config.toml
n_layer = 10
d_model = 512
n_head = 8
n_kv_head = 4
head_dim = 64
d_mlp = 704
vocab_size = 16384
activation = "swiglu"
norm = "rmsnorm"
norm_place = "pre"
norm_eps = 1e-05
positions = "rope"
rope_base = 10000.0
rope_fraction = 1.0
qk_norm = true
attn_scale = 0.125
bias = "none"
tie_embeddings = true
parallel_block = false
init = "normal"
init_std_qkv = 0.0252
init_std_o = 0.00564
init_std_up = 0.0252
init_std_down = 0.00481
optimizer = "soap_variant"
lr = 0.00339
beta1 = 0.95
beta2 = 0.98
weight_decay = 0.038
lr_head = 0.00649
grad_clip = 2.0
warmup_steps = 37
schedule = "wsd"
decay_fraction = 0.703
decay_shape = "linear"
final_lr_fraction = 0.1
batch_tokens = 131072
seq_len = 512
doc_mask = true
train_tokens = 868400000
steps = 6626
dataset = "wikipedia_en"
Each number is 50 + 15 x the weight over its row's rms, rounded and kept within 0 to 99. Layers, rows and columns count from 0. The size before them is the row's rms in percent of the matrix's.

# up: layer 4 MLP up, 704x512, rms 0.17, rows 257-291, columns 320-383
# down: layer 4 MLP down (transposed), 704x512, rms 0.157, rows 257-291, columns 320-383
# gate: layer 4 MLP gate, 704x512, rms 0.158, rows 258-292, columns 320-383
up257 089:69 62 67 32 60 37 62 58 52 54 50 53 65 44 50 70 33 50 56 53 76 62 43 63 59 32 55 35 32 58 62 40 25 44 33 57 32 69 60 58 59 50 70 50 78 75 60 40 49 59 41 52 49 40 34 28 72 24 29 31 52 62 63 37
down257 098:71 55 32 48 43 49 59 74 62 38 31 39 38 38 39 47 62 61 44 31 49 37 37 76 46 76 59 47 47 63 68 41 32 75 26 47 37 45 34 42 60 40 57 45 44 47 42 61 57 67 40 44 41 62 61 46 51 61 51 25 60 56 74 42
gate258 098:86 45 33 36 76 55 37 50 31 64 48 68 43 64 63 52 44 49 66 51 57 55 22 54 68 49 78 43 75 32 33 67 60 78 67 67 48 60 74 74 51 36 38 64 52 34 37 36 38 59 44 55 40 53 43 42 51 36 24 52 45 19 51 11
up258 097:42 52 35 40 35 43 57 44 79 34 56 23 33 48 78 48 61 25 59 36 72 59 59 67 49 17 39 41 27 71 48 72 57 49 50 52 62 23 83 61 50 67 39 40 61 46 45 44 33 33 55 68 50 94 41 63 67 64 80 58 30 38 48 23
down258 098:38 61 60 38 53 56 60 51 31 39 87 71 27 71 19 57 65 47 55 56 33 38 44 55 66 40 59 33 54 55 32 40 62 27 50 33 42 50 46 65 49 60 40 26 73 55 76 38 60 64 53 50 66 53 50 22 61 32 52 33 52 41 38 50
gate259 100:39 48 52 60 35 40 57 45 36 52 77 43 60 58 38 47 37 62 36 15 43 42 69 49 36 72 58 48 60 62 54 57 23 49 62 64 58 34 51 33 53 30 45 36 48 70 53 41 50 40 49 71 60 52 32 31 66 38 52 35 79 57 31 48
up259 101:44 40 52 58 58 60 54 51 44 59 52 48 46 62 33 70 53 45 55 43 18 45 42 54 97 59 32 63 55 50 73 48 26 43 59 50 67 53 73 50 43 48 76 44 55 48 72 39 26 50 57 52 65 56 61 68 61 33 64 51 49 43 58 66
down259 101:62 67 29 50 66 47 71 62 18 27 76 38 47 58 51 60 72 76 55 37 47 47 62 63 48 65 53 55 56 50 44 49 12 60 38 43 48 36 64 33 52 56 41 21 65 56 56 58 35 34 29 37 76 44 27 55 39 31 44 53 49 48 31 45
gate260 099:52 39 49 47 24 21 51 48 26 72 51 64 23 34 69 79 61 20 52 59 83 25 25 47 59 65 31 34 40 59 69 38 61 61 45 70 74 50 50 49 24 39 39 35 52 64 37 32 20 23 58 57 67 36 55 62 47 59 61 46 51 72 40 67
up260 098:54 53 47 54 71 28 57 33 50 21 91 38 34 42 42 43 63 35 54 78 61 75 81 24 68 72 67 55 59 48 46 40 42 33 62 64 70 40 37 58 76 48 65 44 70 34 49 42 62 40 04 44 71 76 54 64 36 74 44 50 46 53 85 57
down260 099:85 43 18 50 64 38 65 33 46 44 65 63 48 58 41 54 28 30 71 22 15 67 53 37 61 65 41 40 29 56 43 34 83 25 74 60 61 47 56 36 24 40 57 79 58 51 43 56 66 38 32 24 60 25 49 50 59 21 52 48 41 57 52 45
gate261 103:58 56 45 53 57 52 44 45 65 51 31 40 38 34 92 28 60 69 39 27 48 44 35 43 40 67 79 55 54 52 56 58 41 37 49 71 64 41 70 95 37 47 59 66 55 45 45 67 54 29 52 41 66 54 49 59 67 45 70 29 48 51 61 66
up261 104:38 70 57 72 56 67 36 49 54 67 54 45 50 73 51 47 53 54 36 71 44 24 52 28 48 88 53 53 45 58 36 39 43 77 36 62 35 36 81 42 30 38 39 43 39 60 57 38 26 33 26 52 41 61 31 59 60 41 30 43 46 46 54 46
down261 106:22 48 60 56 30 38 52 56 47 35 58 61 68 59 23 84 47 30 41 32 57 57 36 50 52 38 45 40 48 56 37 32 55 50 45 37 68 40 66 52 37 48 56 33 34 51 32 46 31 35 21 50 45 45 67 35 81 51 46 48 47 43 54 44
gate262 092:35 51 68 29 53 53 30 62 42 74 57 59 51 49 54 46 65 47 39 58 52 59 29 66 49 29 43 30 71 86 40 44 66 68 85 39 52 43 62 41 53 42 60 67 64 70 37 52 49 16 35 39 82 61 50 60 48 44 68 65 20 65 65 38
up262 096:43 37 28 41 41 45 73 05 64 62 44 44 38 36 57 34 61 39 60 55 52 85 41 35 75 17 58 41 66 46 73 24 52 49 54 50 63 37 68 56 44 38 58 43 23 53 39 66 46 45 54 52 60 35 37 33 37 31 77 86 51 61 46 52
down262 094:49 54 63 48 35 45 83 22 45 75 31 27 54 29 32 47 62 25 47 38 51 53 33 59 63 50 65 69 52 48 43 72 65 51 56 48 64 52 54 41 77 36 46 63 61 65 46 48 37 47 37 66 42 57 43 37 58 46 40 53 56 34 61 39
gate263 098:58 45 37 63 34 37 45 80 47 39 65 34 36 54 43 43 43 64 73 55 61 64 21 43 38 56 62 62 31 51 58 29 54 38 56 59 70 59 62 66 32 56 81 55 54 53 68 48 46 56 60 65 59 47 60 68 54 59 62 63 53 60 67 58
up263 099:62 61 35 41 81 57 65 44 68 51 39 28 66 53 42 53 60 23 50 11 67 38 52 58 71 53 49 50 45 58 30 45 69 38 33 49 40 45 80 66 61 46 48 42 44 60 59 40 70 47 75 70 21 33 60 58 54 48 66 56 60 45 46 53
down263 102:72 50 29 76 74 54 41 47 46 41 66 64 43 59 47 76 49 49 67 42 50 58 42 54 72 67 67 48 33 66 32 55 44 46 47 52 82 67 52 69 30 86 38 55 44 45 58 45 62 63 36 18 42 29 72 62 52 54 59 14 64 44 40 43
gate264 093:50 63 49 41 43 57 47 49 39 39 64 79 48 31 26 40 48 42 34 41 73 66 55 44 51 51 37 37 69 56 50 46 53 43 51 70 82 51 31 29 37 52 42 22 76 40 46 45 45 70 32 41 29 48 50 55 65 21 44 56 34 60 32 47
up264 097:58 51 56 54 45 45 37 60 65 60 73 47 39 34 52 55 22 48 02 53 60 17 41 29 31 51 77 34 60 47 43 56 63 47 56 45 34 40 21 40 38 42 30 43 61 31 71 49 25 48 22 50 29 97 48 58 59 47 49 59 47 21 46 38
down264 095:46 38 21 53 34 66 56 70 80 56 27 59 46 36 32 56 33 35 26 56 57 52 58 33 51 35 72 55 59 43 45 47 69 40 51 67 54 53 30 69 47 24 65 49 45 38 57 59 72 45 52 38 42 49 82 61 53 46 54 24 39 79 44 59
gate265 098:54 63 51 44 58 46 39 40 64 41 40 54 19 34 32 40 38 39 53 79 53 40 56 59 64 32 60 37 57 90 72 50 30 59 71 44 49 83 44 48 41 47 28 46 51 41 51 79 20 62 46 46 56 79 44 36 31 85 72 47 52 31 46 38
up265 104:56 72 65 41 73 41 52 76 60 57 64 64 60 50 41 62 34 56 70 77 42 66 56 49 65 20 27 93 25 34 73 38 49 36 55 60 59 78 41 52 62 45 63 30 29 55 84 54 68 38 29 34 54 51 60 45 56 57 32 77 64 30 39 78
down265 105:33 71 69 41 58 57 32 61 34 44 54 53 41 70 44 59 57 47 62 75 70 48 68 58 38 53 39 60 45 58 67 26 47 29 43 70 29 47 69 51 36 34 39 30 53 60 81 33 59 36 66 68 58 52 55 52 63 40 41 25 66 56 61 42
gate266 102:80 49 59 37 57 15 66 42 51 40 35 57 58 23 57 54 48 43 24 44 32 51 38 30 40 38 63 51 58 77 62 52 33 41 59 46 56 47 76 56 45 47 46 44 48 70 62 38 76 28 57 54 13 70 59 58 59 37 30 51 23 82 42 64
up266 102:54 68 53 39 52 51 60 58 58 31 38 43 42 67 48 49 48 66 60 54 43 50 47 53 42 74 45 51 16 55 38 37 71 66 61 54 50 54 34 47 38 46 63 57 41 36 39 61 51 47 45 48 49 29 39 59 43 79 48 42 54 55 61 74
down266 097:28 76 51 50 48 72 44 51 60 51 52 53 31 48 43 54 37 60 27 47 54 46 37 58 56 49 45 28 50 62 49 52 63 57 23 56 34 58 33 73 55 54 42 58 57 18 34 48 45 67 70 83 69 37 38 73 72 74 35 40 37 36 33 53
gate267 100:62 31 63 41 59 66 77 53 66 59 54 56 73 68 58 57 68 44 78 48 46 93 33 35 46 14 32 50 56 46 56 70 30 35 44 69 54 47 43 78 11 48 41 57 36 28 41 32 34 72 52 50 47 40 48 55 37 51 45 47 27 40 50 32
up267 098:24 63 57 43 33 37 17 62 49 43 07 50 56 29 56 42 36 53 55 18 38 42 53 48 58 58 41 61 50 40 42 53 40 35 49 39 68 48 57 69 67 54 36 51 36 69 48 56 75 70 43 38 60 50 42 09 54 63 53 47 64 46 63 32
down267 102:41 57 39 62 41 47 49 32 37 51 58 32 75 59 32 44 50 53 31 57 38 62 17 30 49 42 50 50 72 67 47 47 64 53 39 37 62 57 36 53 51 42 60 22 48 62 59 54 49 49 41 40 50 23 42 34 57 44 54 40 49 32 42 54
gate268 100:87 49 24 15 36 55 06 47 61 72 40 55 36 55 45 49 71 43 37 41 66 47 70 25 84 42 73 56 42 79 54 78 62 47 57 72 58 48 54 49 36 58 28 36 35 49 54 77 37 49 58 43 61 57 36 68 51 73 64 27 19 57 58 45
up268 104:36 33 34 64 34 54 44 52 31 78 34 38 45 48 40 43 64 41 43 34 44 63 51 50 63 25 83 45 40 59 55 79 47 53 62 69 67 48 60 56 64 94 26 43 56 83 80 54 23 40 63 25 39 36 47 55 50 67 55 49 22 26 30 72
down268 099:49 48 01 48 38 44 19 54 65 54 27 72 31 61 55 59 45 61 41 40 29 56 38 34 83 18 57 40 20 42 66 70 47 68 43 57 74 51 51 56 32 25 53 43 43 44 50 58 54 38 54 68 51 58 49 60 60 22 55 47 54 38 18 27
gate269 104:43 41 56 37 55 46 60 40 44 40 46 54 57 35 39 75 47 78 65 55 44 64 94 53 39 28 47 54 69 44 61 29 65 49 70 84 44 44 38 52 32 62 31 39 52 54 29 46 64 70 58 39 61 47 25 48 54 48 61 35 41 44 42 52
up269 105:45 83 36 51 60 42 50 46 27 61 53 50 47 43 41 35 61 62 74 68 58 58 51 37 63 54 49 56 54 48 57 45 30 63 28 64 52 59 16 50 66 52 56 47 51 58 51 41 44 90 32 55 50 59 58 37 45 73 30 72 23 78 54 37
down269 110:45 59 57 61 66 57 33 59 44 62 51 41 67 41 57 45 36 78 44 51 65 55 58 17 63 46 37 45 51 32 45 20 51 54 34 38 43 52 36 49 43 53 52 54 63 60 57 42 40 44 38 69 59 28 44 39 14 31 30 62 36 50 46 54
gate270 103:39 49 45 51 66 45 49 77 39 73 56 18 57 69 39 71 54 37 46 35 48 51 53 42 65 54 46 71 44 70 35 27 39 55 43 58 24 45 58 52 56 43 61 50 44 67 52 60 58 46 67 57 43 53 45 29 28 71 48 49 52 15 53 34
up270 108:64 50 31 60 39 67 47 51 67 23 63 33 26 34 43 55 47 42 46 29 71 25 51 71 51 67 55 23 45 52 79 78 55 42 69 59 69 35 48 48 35 24 68 48 46 28 60 49 58 53 36 57 48 45 48 28 58 68 56 41 39 82 36 05
down270 107:58 75 69 73 50 96 48 32 75 46 56 68 43 37 59 41 57 51 45 47 65 36 56 60 49 61 41 46 36 58 73 70 55 27 68 50 64 49 86 51 62 26 65 33 35 44 65 40 61 58 50 46 50 41 42 50 51 53 66 70 73 64 26 40
gate271 100:42 55 66 52 61 38 54 43 76 47 62 56 77 35 58 39 76 64 44 82 71 41 19 50 77 51 31 57 45 47 53 33 17 24 29 58 54 46 68 30 44 44 46 59 31 68 58 58 45 28 49 47 43 40 12 52 75 53 49 47 27 60 46 48
up271 094:50 68 92 55 31 52 57 45 36 40 32 75 51 26 56 39 51 39 54 67 33 57 31 32 35 58 64 60 66 26 53 34 74 34 51 49 69 59 14 52 48 80 53 60 56 25 46 50 47 47 61 33 47 42 62 44 27 30 38 48 78 72 56 51
down271 104:39 66 59 51 14 86 37 51 52 24 74 39 53 42 59 11 35 53 64 50 44 44 48 27 63 40 45 45 57 48 85 67 69 47 49 51 50 38 31 44 60 71 31 51 40 34 68 20 53 61 56 61 67 61 46 35 53 39 50 49 53 40 30 38
gate272 106:24 49 32 62 48 40 26 62 13 36 66 36 27 35 58 65 50 70 63 32 61 31 57 65 54 31 22 41 52 66 56 66 73 99 33 31 60 52 38 53 18 43 60 47 40 65 48 50 64 56 57 48 50 88 74 40 43 52 40 46 33 36 72 49
up272 107:65 62 47 58 40 38 40 40 45 60 70 40 51 45 65 65 75 52 54 75 59 66 59 42 49 62 54 73 07 53 34 63 75 43 40 26 51 46 80 52 39 43 43 26 47 45 36 26 51 48 62 61 40 45 65 42 45 59 42 25 47 61 42 31
down272 099:56 61 25 48 66 65 60 57 55 76 63 63 40 52 51 29 41 52 57 70 44 64 27 31 73 42 91 62 41 17 58 64 73 46 54 81 37 45 55 39 56 58 88 69 44 22 51 72 37 17 53 57 42 46 57 17 47 45 53 51 84 61 53 56
gate273 099:37 59 59 51 57 41 53 72 64 74 76 52 18 63 43 60 23 38 58 32 48 27 28 58 49 54 29 71 52 52 49 42 33 48 48 44 73 60 29 40 32 78 72 51 35 75 42 50 92 51 49 33 51 29 37 85 59 44 38 35 26 89 52 43
up273 098:59 44 73 30 53 47 25 51 50 55 40 39 34 42 24 67 55 40 66 11 59 68 44 39 48 54 44 60 44 50 67 49 50 71 66 72 52 21 38 50 26 53 37 75 58 58 64 38 51 52 62 75 29 54 30 60 54 56 70 54 45 51 61 55
down273 094:89 63 27 50 38 56 71 35 53 52 59 45 57 58 50 48 42 45 47 65 36 36 57 30 42 41 33 47 62 46 50 36 49 33 55 50 63 53 64 29 60 45 48 28 50 51 43 33 36 43 52 26 65 22 51 44 46 69 59 30 44 46 60 75
gate274 093:60 64 76 51 59 47 41 47 41 47 31 60 75 79 52 54 30 40 57 51 32 48 63 54 37 62 46 30 63 27 52 58 54 23 49 56 30 42 47 58 78 62 20 49 40 32 63 74 53 52 39 52 50 29 61 24 24 30 39 41 31 58 52 55
up274 101:39 38 38 54 58 31 54 60 31 45 34 77 71 37 64 56 28 63 39 26 68 48 67 39 49 16 27 71 34 69 73 94 59 65 51 50 67 47 55 57 45 52 56 65 46 27 62 45 33 55 36 43 31 51 46 84 51 30 70 49 71 36 62 42
down274 098:71 65 36 65 33 37 53 34 52 44 54 57 45 24 46 36 48 77 13 24 60 48 29 45 30 16 43 78 17 51 43 95 60 28 64 54 53 38 68 31 39 55 34 57 30 38 60 48 46 22 55 70 52 34 71 64 65 51 43 31 73 46 65 18
gate275 101:59 60 56 71 74 83 35 32 49 66 93 47 39 33 38 51 78 43 42 49 47 42 55 36 47 35 46 47 20 27 42 54 38 49 60 42 74 42 40 58 28 51 66 52 22 43 63 55 48 67 84 35 34 24 32 32 78 52 48 59 49 41 66 73
up275 103:61 23 58 27 86 55 63 44 39 53 70 29 80 51 67 55 69 43 66 50 33 99 45 66 49 52 70 47 46 48 54 35 58 72 34 90 65 54 33 65 44 80 46 60 28 54 55 52 31 46 58 55 60 58 54 48 58 50 63 39 41 57 65 41
down275 095:43 28 25 49 35 38 33 38 58 15 81 46 49 39 47 55 56 25 58 41 43 61 35 34 59 49 55 55 11 66 62 68 45 48 44 40 58 66 61 42 48 11 66 77 74 62 45 59 38 35 59 48 67 52 50 25 63 63 12 41 57 35 65 56
gate276 111:43 65 58 65 40 26 57 40 47 36 61 64 42 72 61 31 32 45 47 65 58 38 71 51 38 53 60 35 47 64 68 78 57 68 50 45 36 40 33 21 37 73 36 24 46 37 49 41 46 75 38 55 34 59 35 58 37 30 92 19 60 39 49 59
up276 111:35 76 40 58 64 47 70 31 50 34 33 60 26 58 37 52 27 57 44 86 56 49 50 33 37 30 34 62 42 39 71 41 56 52 42 76 49 38 42 52 65 69 71 47 56 53 28 51 38 54 23 66 47 48 56 32 25 37 36 38 60 43 46 53
down276 110:63 44 41 48 46 54 75 45 62 78 55 31 53 46 67 43 29 73 49 53 87 88 50 51 50 56 16 29 50 61 69 52 49 63 41 21 17 27 55 37 58 66 53 59 52 43 50 69 63 51 84 34 35 74 68 29 56 54 38 51 39 48 47 56
gate277 102:23 37 78 40 64 37 46 37 13 48 64 66 44 33 48 47 46 69 48 47 55 36 28 37 60 69 51 64 43 44 64 44 76 29 69 42 47 56 42 58 47 49 48 49 46 64 49 43 73 52 45 49 31 52 31 47 45 48 73 14 55 33 45 65
up277 102:42 72 63 64 53 33 64 56 22 60 44 42 45 43 64 33 29 71 52 61 40 30 49 40 30 36 66 56 34 38 71 49 32 40 32 45 55 35 65 42 56 49 53 24 79 36 45 45 52 56 64 64 68 48 38 22 68 52 18 39 53 26 58 38
down277 102:29 59 06 41 79 72 58 66 45 37 37 42 44 24 60 37 32 42 78 49 52 49 45 50 17 64 60 60 40 35 49 48 46 42 42 63 53 46 59 61 38 61 55 41 61 20 67 47 62 69 75 80 49 47 58 53 51 25 22 48 50 40 41 67
gate278 110:37 49 53 49 47 33 61 81 38 44 35 58 46 64 47 49 58 57 49 57 62 55 60 76 79 58 50 41 13 76 64 38 69 38 29 52 41 58 43 50 57 56 36 30 57 36 50 30 54 60 52 66 51 65 67 46 60 73 49 58 48 90 20 60
up278 118:57 72 55 48 60 56 56 55 37 64 28 63 75 47 81 38 52 25 37 66 58 44 64 32 59 61 30 67 67 43 66 51 47 37 36 44 48 63 66 42 69 54 49 54 25 59 41 37 60 30 53 55 41 55 69 46 25 36 63 67 69 39 34 49
down278 098:35 47 43 84 43 51 21 21 49 60 52 48 15 51 51 39 39 29 26 38 49 57 49 56 43 42 41 26 74 43 34 10 43 63 51 73 20 54 49 54 25 82 52 54 49 66 70 62 29 40 63 80 30 31 53 81 57 49 22 39 22 39 48 44
gate279 092:50 43 67 22 58 45 60 38 41 54 54 45 79 42 35 48 14 49 67 60 52 63 57 66 42 46 64 29 29 30 52 69 63 43 31 43 32 17 51 32 64 52 56 42 53 78 52 78 76 84 56 56 27 44 33 53 63 58 35 57 42 41 49 49
up279 101:36 48 61 53 54 48 24 48 61 49 48 49 84 71 38 45 31 63 53 46 42 39 48 60 33 46 45 31 57 56 43 74 51 25 28 58 44 60 33 48 49 57 99 68 39 37 52 26 68 47 37 71 16 62 44 53 57 33 32 37 32 58 68 62
down279 102:40 51 62 30 56 29 55 30 32 64 34 83 86 43 48 15 31 65 63 65 43 28 64 47 66 39 58 62 35 48 66 50 63 71 22 51 37 53 79 19 32 65 25 55 59 51 53 58 42 56 76 53 47 58 62 33 39 43 84 55 38 32 53 41
gate280 094:46 50 49 52 61 30 33 42 34 81 56 41 52 34 45 43 47 23 54 52 78 25 59 42 83 45 56 47 37 73 33 67 47 43 44 46 29 29 35 66 48 45 56 56 16 56 76 27 48 38 31 46 34 62 40 38 55 78 60 41 52 53 51 43
up280 097:56 49 42 22 51 50 42 47 46 27 66 58 56 57 41 47 31 46 54 40 34 71 42 51 65 50 44 61 47 71 51 47 55 35 49 51 54 56 58 55 68 68 32 57 51 68 45 64 55 25 38 06 42 64 62 61 42 29 22 82 63 62 60 49
down280 093:59 49 43 28 60 42 66 45 69 69 43 32 36 50 61 66 74 59 43 51 39 68 54 64 33 36 34 60 78 44 40 49 38 51 46 50 48 51 33 65 56 33 41 37 83 61 25 48 31 53 52 74 39 63 53 42 61 69 40 49 32 61 42 22
gate281 100:54 65 68 52 58 58 63 35 11 38 78 47 48 56 32 24 61 51 46 39 62 39 54 71 38 50 22 37 73 62 33 43 65 62 46 22 74 46 62 38 30 65 36 47 70 37 52 42 33 59 32 74 36 72 63 24 58 61 52 61 61 42 78 34
up281 095:48 41 46 58 48 42 53 48 27 40 55 45 58 57 48 41 53 33 70 59 59 52 86 45 55 28 48 40 64 55 57 71 47 51 47 54 32 39 46 46 53 11 47 45 49 39 65 68 33 36 66 28 46 51 59 23 52 63 42 30 75 50 58 27
down281 099:76 73 56 46 57 44 55 43 44 44 22 42 69 68 67 18 62 42 25 43 99 47 59 55 90 44 33 36 52 36 40 60 44 61 35 35 40 50 51 43 46 43 81 42 56 50 48 62 37 39 53 29 64 56 28 58 74 51 31 45 48 58 39 56
gate282 095:48 35 53 39 44 40 42 50 23 45 47 46 39 53 32 36 47 73 31 33 62 65 57 55 61 41 53 73 48 43 40 67 56 38 92 62 42 54 70 46 41 43 38 58 82 53 59 32 20 42 22 39 24 38 82 70 59 51 66 59 49 26 67 53
up282 097:42 65 45 63 32 56 65 53 44 50 36 89 57 50 82 76 40 27 66 61 42 25 77 20 39 39 49 31 36 41 74 48 58 55 44 53 50 67 18 69 20 37 79 63 40 54 45 34 44 49 68 57 50 53 43 58 28 52 67 32 65 37 36 28
down282 099:74 41 48 29 47 45 27 37 59 49 57 47 65 62 68 39 69 26 68 48 41 36 50 43 42 06 51 58 30 60 59 62 39 41 47 48 57 70 50 34 56 60 48 27 64 72 53 48 54 49 64 53 49 29 62 69 46 37 69 64 41 65 47 49
gate283 106:52 58 34 69 47 75 30 54 68 42 46 38 23 48 54 31 37 27 68 56 65 59 34 60 56 56 53 38 40 69 23 78 22 61 77 60 39 48 46 34 55 49 72 59 38 31 62 49 60 58 74 66 65 45 40 50 61 58 52 52 55 77 51 61
up283 106:73 93 52 21 30 51 33 44 57 40 57 43 25 45 21 30 74 38 48 62 49 29 49 61 69 47 52 45 52 25 39 63 38 72 62 67 57 65 57 40 33 78 56 47 60 58 66 46 31 71 47 80 63 49 46 57 51 69 86 46 68 79 73 65
down283 103:45 70 35 55 64 80 35 72 77 55 54 39 40 52 34 60 56 35 75 48 42 56 47 38 45 79 36 42 44 49 56 70 32 53 46 59 47 54 37 57 62 63 23 53 75 42 64 63 22 51 50 44 66 64 40 27 79 21 60 64 53 47 70 33
gate284 103:59 56 56 66 48 47 53 36 63 51 46 56 45 42 92 62 51 37 45 63 57 52 39 48 49 21 64 52 69 61 56 52 61 39 44 49 56 39 32 59 27 42 55 49 26 24 25 47 58 74 55 79 41 51 70 71 67 53 41 41 53 31 26 52
up284 102:72 38 65 40 69 69 65 53 51 19 63 31 77 63 23 50 50 19 48 73 59 43 73 41 55 25 83 38 52 45 47 43 42 49 39 16 66 34 68 59 14 49 52 40 39 55 33 26 29 56 44 45 85 31 58 40 53 44 63 54 61 31 58 48
down284 099:74 45 39 46 64 36 52 79 67 45 49 55 67 39 62 33 35 24 49 47 31 42 58 55 23 75 69 55 48 57 54 34 39 41 65 42 43 40 65 43 43 27 35 65 51 53 59 50 40 69 52 54 62 30 44 33 74 42 42 53 54 29 45 45
gate285 097:58 63 26 48 74 42 52 57 61 48 27 51 53 54 71 26 63 29 46 49 43 42 44 57 66 43 37 55 30 48 65 53 24 61 28 43 45 22 50 22 24 51 50 45 63 58 69 39 42 45 48 77 35 45 35 50 67 75 86 37 31 63 56 65
up285 099:50 48 44 32 38 34 52 41 72 45 63 18 64 53 51 38 19 61 71 57 53 80 55 58 38 67 57 43 41 46 49 43 43 34 23 58 86 42 47 32 75 63 47 43 71 41 47 65 48 53 42 46 61 71 49 62 58 51 49 42 64 58 34 49
down285 098:71 46 56 53 35 64 62 42 64 49 64 76 84 41 40 44 61 36 61 33 45 51 50 62 27 37 44 62 46 48 58 28 78 41 60 73 53 24 40 52 43 51 51 63 54 58 47 55 38 58 50 39 68 73 35 63 68 32 30 58 60 37 42 45
gate286 097:40 69 63 50 46 35 48 36 34 53 50 50 66 68 50 37 51 62 54 59 30 58 65 64 56 69 81 42 57 65 30 30 31 77 44 63 47 56 55 57 45 26 67 60 51 65 65 24 75 46 72 22 39 45 40 41 56 34 48 45 99 66 68 66
up286 103:39 29 52 39 39 63 25 36 49 51 60 51 46 52 51 50 45 45 52 52 45 49 77 36 27 40 19 31 57 32 47 54 33 66 66 33 30 34 58 85 40 56 64 60 87 48 33 37 52 64 53 32 51 65 64 65 32 62 72 64 40 47 57 60
down286 096:44 38 67 29 51 67 33 69 36 72 39 50 60 77 31 65 30 41 62 46 43 52 47 19 53 64 08 55 31 57 67 57 45 61 11 53 50 74 42 65 55 62 47 29 47 46 59 07 54 57 56 63 68 40 34 74 47 47 46 50 30 60 46 52
gate287 096:48 61 53 35 45 40 63 58 32 59 32 27 52 45 62 75 19 52 60 23 39 50 51 84 63 67 47 17 44 57 47 47 50 30 42 76 43 68 36 54 64 52 25 46 35 49 52 63 63 44 56 79 50 56 58 15 56 46 38 47 52 61 59 41
up287 107:62 52 49 36 61 39 48 58 22 46 56 73 72 48 92 19 58 29 31 53 41 69 30 73 64 49 64 47 39 62 61 31 68 55 61 74 50 50 32 50 71 47 11 76 45 44 31 60 45 60 70 91 56 54 82 53 67 73 45 54 66 42 21 64
down287 097:50 66 52 41 42 55 45 47 48 64 35 54 74 76 47 38 61 63 44 60 36 62 74 34 66 59 45 42 61 27 43 60 41 37 32 53 52 59 42 64 50 72 57 70 35 33 53 35 59 53 48 52 49 33 46 07 55 57 45 36 32 75 48 38
gate288 104:30 62 61 27 46 34 55 22 66 58 64 60 52 33 45 41 40 68 73 67 38 52 41 46 33 36 45 55 57 15 48 76 44 56 80 63 30 83 42 39 56 62 51 48 32 69 51 34 75 41 49 32 58 29 33 58 37 61 51 50 63 36 83 64
up288 106:34 57 57 56 79 46 32 39 61 51 58 59 71 17 54 34 55 37 40 69 35 29 39 58 26 49 53 27 71 78 56 62 68 51 78 38 56 35 67 65 52 75 37 57 64 60 46 29 26 47 46 48 72 68 24 56 20 51 28 91 67 72 47 60
down288 101:36 49 91 33 30 23 42 45 53 64 69 25 32 77 57 30 57 76 46 46 57 56 72 47 49 36 43 55 37 50 43 44 45 30 59 58 47 58 45 47 46 45 43 43 39 30 33 47 61 50 48 22 62 45 57 41 52 55 58 55 40 59 48 25
gate289 098:46 57 56 61 31 47 52 32 31 66 45 74 17 38 53 41 47 59 44 22 28 42 48 43 57 72 74 60 41 60 58 69 49 64 49 31 41 77 37 40 52 36 47 61 42 66 51 46 64 77 43 81 90 55 46 58 24 55 44 60 49 59 73 26
up289 104:51 69 86 19 58 55 37 59 55 33 53 66 60 54 42 69 51 40 54 48 79 59 49 67 49 31 43 37 23 44 63 28 59 58 40 67 34 56 53 25 56 70 49 40 61 25 47 33 27 71 89 54 52 59 54 61 78 45 36 39 71 56 56 39
down289 100:65 58 66 53 58 22 46 17 51 27 34 63 42 51 36 46 39 41 34 41 76 56 44 70 53 42 59 35 42 60 72 48 17 24 41 37 54 65 47 56 72 48 62 54 38 60 55 56 44 28 67 39 77 48 51 57 68 70 35 31 69 71 57 53
gate290 107:56 55 19 24 60 45 41 21 35 41 49 38 61 61 57 44 74 52 26 54 50 61 75 67 38 72 24 48 66 45 39 50 32 68 62 55 57 58 85 69 50 74 58 62 32 58 32 34 70 47 49 37 52 50 59 37 64 63 73 44 73 70 96 60
up290 102:55 48 33 61 73 55 52 44 28 64 30 21 71 29 35 20 58 65 54 61 49 42 38 48 39 28 42 37 06 38 38 47 52 62 42 19 92 31 77 38 40 63 48 41 59 70 40 43 82 47 49 70 59 36 32 63 66 36 43 72 38 34 55 50
down290 105:53 38 41 58 37 64 37 59 45 35 54 29 69 65 47 42 62 46 69 45 04 34 31 28 32 64 45 53 51 31 40 30 63 34 55 60 48 62 57 59 53 44 28 17 40 45 56 56 88 50 50 42 55 53 31 42 63 39 65 33 60 34 60 40
gate291 098:51 61 53 40 62 73 52 66 59 41 68 66 28 54 45 57 68 42 36 57 60 39 30 29 52 25 61 14 34 56 65 53 42 54 44 60 35 40 48 29 40 46 34 46 38 49 56 72 61 56 54 35 34 76 55 70 70 66 50 63 36 59 50 27
up291 095:61 58 70 50 61 34 51 70 53 56 35 54 50 60 42 67 40 28 71 50 52 48 69 58 51 40 22 35 31 73 73 58 52 61 58 41 35 82 68 31 55 47 70 57 30 62 40 28 54 52 49 50 53 43 51 23 46 28 68 50 73 24 66 46
down291 100:24 34 35 69 81 32 30 61 70 72 31 76 65 70 75 45 59 57 45 63 26 62 45 31 40 32 83 55 51 59 77 28 13 40 69 51 58 39 42 72 52 26 67 58 39 51 36 83 57 39 54 31 55 19 74 77 38 77 56 36 32 36 47 79
gate292 106:54 52 37 60 84 45 54 41 60 62 49 66 40 77 45 29 26 17 54 27 52 58 60 48 56 31 41 55 50 49 50 54 20 42 41 41 42 41 61 23 69 40 41 34 69 38 36 56 63 53 53 41 63 55 53 42 51 61 38 64 42 46 66 37